config.yaml
d_model: 768
head_dim: 128
norm: "rmsnorm"
parallel_block: false
init: "uniform"
Each number is 128 + 24 x the weight over its row's rms, rounded and kept within 0 to 255. Layers, rows and columns count from 0. The size above them is the row's rms in percent of the matrix's.

# layer 8 MLP gate, 3072x768, rms 0.0414, rows 450-466, columns 0-63
size [103  94  98  98  94 102 115  95  99 104  99 101  97  95 105 104  96]
[[ 94 153 124 146 105 162 127 157 157 153 125 147 146 129 157 123 130 180 149 112 132 130 117 119 107 136  98  99 143 125 123 152  95 137 101 142  79 142 122 124 138 127 158 139 153 133 125  93 136 127 152  81  80 128 154 139 130 120 123 152 103 131 103 104]
 [102 127 143 120 124 117 169 117 142 124 147 109 139 126 121  94  87 116  96 134 116 113 158 124 146 174  94 128 123 136 108 100 141 136 119 148  89 120 124 121 123 121  95 108 101 155 162 139 144 128 150 124 148 139 151 140 155 151 102 127  89 118 117 120]
 [167 128 150 122 105 116  94 106 117 141 127 116 120 151 126 127 110 116 127 165 128 146 155 112 163 142 147 118 129 147 137 109 150 142 118 141 110 144 109 136 117 124 140 123 119 113 134 121 118 121  74  85 130 126 111 185 145 115 130  83 154 125 131 164]
 [144 148 141 154 121 121 113 129 145 137 107 125 125 141 115 136 183 134 122 153 129 148 112  90 131 115 131 105 155 120 122 125 123 134 167 167  92 193 140  82 122 120 108 108 149 146 146  80 110 123 149 143 107  87 121 139 124 113 151 165  97 130  88 149]
 [ 98 111 132 123 128 125 126 141 105 154 107 115 138 147 102 196 120 151 102 142  86 143 112  77 153 169 128 100 128 118 111  65 141 150 121 129 113 169 102 123 148 124 143 127 126 146 145 148 139 130 152 107 147 136 100 158 141 147 137 102  83 114 125 150]
 [121 115 160 122 154  44 116 104 106 119  99  98 119 107 125 141 194 183 154 180  98 142 133 109 157 144 117 141 161 133 110 136 137 127 138 125 132 130 142 163 141 143 154 132 142 120 130 112 112 165 153 141 114 167 100 106 137 142 119 128 143 118 163 106]
 [ 96 105 137 149 109 126 161 166 116 129 126 144 123 116 119  89 154 122 119 113 124 114 146 142  95 136 118 143 104 112 113 102 143 123 131 135 103 105 135  73 148 167 106 153 148 136 174 118 100 101 106 151 155 127 114 103 119 113 107  97 132  97 155 108]
 [206 100 120 117 160  98 210 145 108 128 107 143 100 131 153 149 158 164 123  96  54 199 124 145 141 110 115  99 130 138 126 115 122 129 124 167 126 108 133 111 116 164 115 109 121 134 138 147 107 143 128 109 124 129 142 130 135 121 100 123 124 125 131 122]
 [136 108  95 135 143 100 117 106 145 132 118 119 147 141 134  90 151 137  98 155 122 135 131 101 108 141 132 117 174 107  90 152 120 116 145 124 109 105  76 173 159 140 112 118 142 109 147 119 180 176 132  87 170 139 118 156 116 116 118  89 142 160 100 132]
 [138 133 148 133 149 118 163 144 114 148 154 139 136 143 110 138 138 114 103 157 117 117 178 106 106 124 113 134 115 142 105 106 139 123 124 133  61 141 112 112 153 142 106 129 152 153 144 131 133 130 121  98 135 129 108 150  87 131 148 122 124 137 108 104]
 [114 139 113 165 165 134 152  99 148 164 133 115 104  95 140 138 112 143 150 145 157 127 133 130 148 127 136  85 144 130 120 107 134  87 148 132 144 161 121 154 128 146 110 174 132 128 148 101 128 140 100 147 131 141 127 120 119 102 133 148 117 107 140 101]
 [142 104 120 124 128 108 122 137 189 170 135 161 127 124 130 164 111  77 147 138 110 100 121 142 188 154 168 116 113 113 128 116 170 110 156 112 104 122 119 123 121 122 134 136 147 146 132 148 131 126 150 166 117 147 146 134 127 143 155 157 135 128  97 126]
 [155  97 158 113 133 152  86  93 137 152 154 123 151 162 107 110 114 105 128  96 112 163 104 139 135 120 109  80 122 133  70 135 105 168 135 153 105 148 160 106 128 147 128 105 117 114 140 135 171  99 137 172 151 155 132 111 165 153 163 150 116 132 176  86]
 [135 152 118 170 108 144 142 114 129 150 151 154 119 114 144 127 132 114 148 144 132 164 134 106 161 114 116 110 123 169 137 126 129 106 170 106 108 122 170 126  52 140 157 115 123 142 142 128  98 122 149 133 107 106 129 137 138 187 133 155 126  84 136 136]
 [ 78 118 138 145 103 145 146 129 120 123  87 101 152 172 131 170 121 121  86 146 121  89 121 115 162 145 169 132 123  92  77 137 147 153 137  88 101 108 131 124 123 142 126 167  94 114 118 144 136 141 161 136 102 136 117 111 187 167 155 117 115 109 153 100]
 [109 128 131 153 117 135 105 108 156 141 134 104 183 155 149 135 165 103 107 157 138 132 104  97 150 170 155 143 155 112 124 127 122 135 138 116 111 168 137  85 144 135 115 106 137 128  96 129 143 116 157 145  97 120 136 145 156  69 157 147  93 132  77 104]
 [103 105 167 108 134  97  81 149 160 151 112 134 116 113  87 127 159 126 119 124 130 117  85 125 139 114 185 149 132 150 118 125 124 106 151 169 125 138 159 110 104 165  94 115 157 111 135  96 136 104 170 159  87 128 149 169 143 131 141  95 119 123 134 152]]
# layer 8 MLP up, 3072x768, rms 0.0399, rows 450-465, columns 0-63
size [101  99  95 108 101  99 111  98 105 100  98 100  97  99  99  99]
[[151 163 102 153 125 109 113 128 114 136 138 145 136 145 139 146 157 128 123 142 129 114 113 153 119 118 119 127 105 143 147 158 107  88 125 142 108 126  93 134 105 136 165 146 167 172 106 157 109 136  69  96  82 134 107 130 126 150 126 168 126 141 104 141]
 [168 126  91  91 120 120 171 153 113 153 159  95 113 126  83 159 137 135 150 150 146 116 122 104  93 104 114 120 113 107 136 122 141  96 146 129 129 150 132 146 141 169 123 137 108 136 102  68  86 158 150 133  63 129 151 105 117 118 137  82 152 145 146 110]
 [148 122 113 144 162 117  97 100 149 134  89 126 106 172 143 105 173  82 142 123 129 139 115 122 134 139 149 111 151 124 128 128 106 128 142 106  97 103 111 122  89 154 147 148 127 155 177 128 134 115  98 118  59 140  84 146 123 110  91 177 155 138 131 137]
 [141 122 160 122 153 154 136 117 120 121 160 135 138 162 144 111 123 133 120  92 103 140 105 142 112 154 167 130 128 109 160 115  91 133 160 169 109 124 128  89 120 149 177 127  86 129 153 110 100 137 108 130  99 159 112 101 100 165 108 105 118  86  88  46]
 [171 158 125 135 125 111 118 104 154 147 159 115 120 140 143 148  70 132 126 101 170 132  96 129 143 127 115 102 137 125 142 168 136 142 101 114 120 145 139 101 137 105 154 140  99 111 150 166 130 102 147 158 150 132 100 196 111 142 139 112  86 108 127  93]
 [157 130 154 137 125 151 138  75 154 123 122 129 139 171 110 109 152 132  96 109 129 142 106 131 136 126 145 111 132 121 109 136 145 112 139 128 121 113 125 130 127 108 158 108 147 151 141 193 133  87 118 125 123  86 146 125  98 160 125 145  71 136 137 111]
 [172 124 113 105 112 138  94 166 118 127 125 111 147 118 103 182 117  79 122 131 150 108 127 125 145 126 133 128 138 151 152 187 103 153 165 101 146 158 104 170 109 127 127 124 144 146 121 132 145 105 145 129  76 119 104 101 146 152  94 139  82 134 117 115]
 [ 88 114 159 108 177 149 118 114 106 132  79  76 145 144 162 103 123 167 179  93 163 134 124 111 172 142  86 122 143 154 138 108 140 175  95 139 128 137 162 104 128 117 133 113 113 103 100 204 141 160 136 124 145 124 119 112 175 102 137  98 104 141 147 166]
 [136 164 141 106  71 146 126  82 185 136  93 107 164 118 167 124 112  78 120 129 116 139 122  99 126 137 106 165  92 148 137 128 126 121 105 114 132  93  96 140  88 148 145 156  96 135 144 113 132 146 138 179 130 118 135 152 125 155 145 156 121 118 115 111]
 [ 99 162 123 149 152 116 146 112 150 123 128 106 118 149 166 134 102 145  87  94 130  95 156 129 117 117 107 100 162 159 121  99 138 128 124  99 118 120 107 120 153 135 115 126  98 122 110 181 140 106 154 134 140 144 120 124 140 156 120 112 143 147 120 144]
 [155 146 159 153 128  91 156 145 132 126 102 188 128 133 130 131 150 127 105  83 129  93 112 119 104 178 122  88 146 138 135 127  74 176 139 132 143 151 116 112 124 144 147 106 171 166 137 136 110 184 121 103 150  93 135 114 141 213  91 155 144 116 117 161]
 [133 137 108  85  98 101 105 137 130 127 133 154 147 104 144  96 172 124 115 147 150 147 138 123 122 139 117  99 111 156  90 156 169 158  95  98 128 148  95 139 182  73 133 105 128 159 178 172  96 118 138 112 114 117 125 138  86 117 128 169  83 121 128 125]
 [140 116 140 145  99 124 131 159 103 129 113 130 138 116 134 151 134 103  96 135  97 115 134 124 107 118 137 122  91 152 127 113 132 146 164 132 130 152 132 121 104 117 103 145 162 135 165 135 151 169 100 168 131 123 123  95 146 141  95 102 153 116 136 133]
 [125  84 139 154  97 163 107 114 131 131 155 108 123 105 151  60 150  83 114 174 130 100 119 110 149 137 141 123 116 108 142 139 184 135 111  54 131 125 165 159 132  98 124 164 126 102 130 111 140 130 108 143 166 158 117 128 183  94 151 107 107 139 132 133]
 [114 121 118 155 121 122 142 101 118 146 118 103 127 134 106  85 145 124 130 128 105 148  95 103 140 113 121 168  88 154  96  60 129  90 114  89 128 154 116 109 140 125 128  95 166 135  94 143 149 136 142  78 134 148 172 112 139 156 102 144 138 166  92  98]
 [ 99 129 129 127 165 133 161 146 119  86  99 180 150 118 131 160 106 135 175 149 112 136 154 162 162 108 128 154 130 153 142 121 171 122 173 198 108 105 149 125 135 132 128 118 145 111 125 135  92  90 105 128 130 138 139 118 125 135 150 103 119 103 148 142]]
# layer 8 MLP down (transposed), 3072x768, rms 0.0267, rows 450-465, columns 0-63
size [101 100  96 106  99 101 107  99 104 100  99 100  97  99 101 100]
[[131  97 126 112 121 128 132 130 107 107 124 158 124 118 123 100  96 119 145 131 113 131 117 105 161 138  89 142 108 124 136 144 115 118 168  86  95 118 145 173 133 111 114 121 139 124 149 162 129 119  86 116 132 143 167 144 129 153 126 155 136 151 132 127]
 [143 109 125 131  50 143 179 140 127 140 154 164 128 141 101 147 138 137 130 111 143 121 123  67 114 158 115 158 179 127 102 128  94 109 135 105 124 110 120 162 144 124 143 145  72 176 141 132 159 119 122 166 123 184 164 179 102 120 153 135 165 108 146 107]
 [144 140 130  99 103 109  76 111 121 125 129  77 104 122 114 142 138 157 155 117 178 108 144 151 167 121 106  84 169 131 162 133 122 150 124 135  84 124 187 115 103 118 126 135 117 151 128 149 141 160 122  94 106 104 147 137 131 175 130 148 165 148 106 144]
 [141 112 140 141 138 132 108 144  91 128  78 139 160 116 137 129 126 143 136 154 107 135 151 171  92 114 125 145 110 111 141 105  90  82 118 132 101 155 112 119 138 114 176 140  87  97 131 105 138 136 114 156 115 135 147 135 112 140 142 143 111  92 114 107]
 [130 138 127 104 125 162 138 121 129 111 146 155 123 131 149  94 110 113 129 125 147 122 117 143 162 100 113 159 172 149 136 140  97 117 112  62 157 150 128 182 140 117  79 128 119  73 134 121 154 102 147 143 121 135 149 129 146 135 119 140 132 100 112 113]
 [140 144  97 139 123 128 143 110 105 173 116 116 129 114 122 159 134 131 120  98 103 154 111 127 144 101 112 111 122 109 132  91 122 136 126 113 133 105 129 120 125 114 148 109 122 181 136 144 122 147 128 206 150 133 117 166  91 135 152 143 148 133 153 118]
 [150 102 144 102 118 133 113 140 173 123 180 151 125 127 107  94 175 177 122 130 168 135  98 129 103 155 138  89 144 125 125 101 137 153 143 112 178 140  94 103 118 144 133 162 124 119 144 171 120 104 124 136  92 156 146 140  81 151 128 110  56 132 112 140]
 [136  75 136 143 149 134 142  88  94 122  99 112 110 133 133 142 165 118 123  77 107 169 131  77 135  92 117 165 167 133 143 133 101 130 112 144 121  78 117 131 163 112 116 121 129 118 153 129 154 106 117 124 155 121 114 120 130 138 117  83 119 153 133  98]
 [178 122  96 117 123 107  98 113 150 106 156 124 107 110  99 144 125 135 125 143 113 118 133 122 132 133 133 161 133  96 164 137 137 162 125 140 169 165 110 111 150  59  95  89  77 141 118 129 122 158 150 112 137 139 190 157 134 136  84 101 108 130 106 130]
 [137  78 123  66 129 161 158 151 150 102 108 151  86 108 107 128 132 175 140 133 114 104 156  98 145 136 133 148 123 125 155 107 105 125  87 123 141 128 125 112 160 135 155 141 127 135 114 118 117 115 108  95  89 153 138 133 144 137 104 148 129 109 112 131]
 [132 136 123  80 118 124 113 130 122 110 144 104  78 130 100 158 121 128 123  73 154 102 167 122 137 159 137 155 111 145 114 130  83 119 142 164 121 112 117 126  61 108 106 130  85 119  77 133 130 156 121 110 159 137 102 157 127 115 137  82 128  97 126  98]
 [140 156 153 157 120 146  84 141 163  75 125 140 110 128 121 131 108 149 147 109 157 176  84  95 152 118 122 100 157 154 140 134 123 132 104 155 122 106 142 121 124 130 110 133 171 123 117 119  80 135 163 105 111 119 133  96  97 158  84 120 117  92 142 108]
 [154 189 117 117 144 135 164 161 148 130 155 109 110  98  91 136 144  93 136 152 117  73 125 116 141 118 130 117 142 152 130 111 108 148 121 112 136 124 104 128  90 107 120 116 119 106 151 150 153 161 106 130  87 125 142 112 165 101 149  93 152 111 131 119]
 [117 165  95 122 142 108 119 175 188 112 137 132 126 144 106 132 153 143 129 139 142 133 125 143 171 105 129 141 123 159 130 144 122 111 115  92 158  72 146  88 112 126 110 169 154 136  97 134 168 101  83 154 122 190 120 168 130 159 170 172 176 108 115 128]
 [116 118 154 134  98 148 149 114 137 149 129 112 126 169 110 127 139 151 135 120 112 145 160  68 147 105 131 136 119 194 133 110  89 158 106 107  68 116 125 118 130 128 152  83 171  79 151  96 138 113 148 146 132  87 100  99 146 152 116 174 117 132 160 135]
 [164 137 142 184 133 121 147 114 112 126 113  95 109  87 112 141 114 127 173 129 108 132 149  65 103 153 141 107 133 124 128 104  83  93 150 123 159 147 125 123 102  90 135 124 152 117 141 146 154 122  72 109 168 115 104 142  97 131 150 129 114 136  94 132]]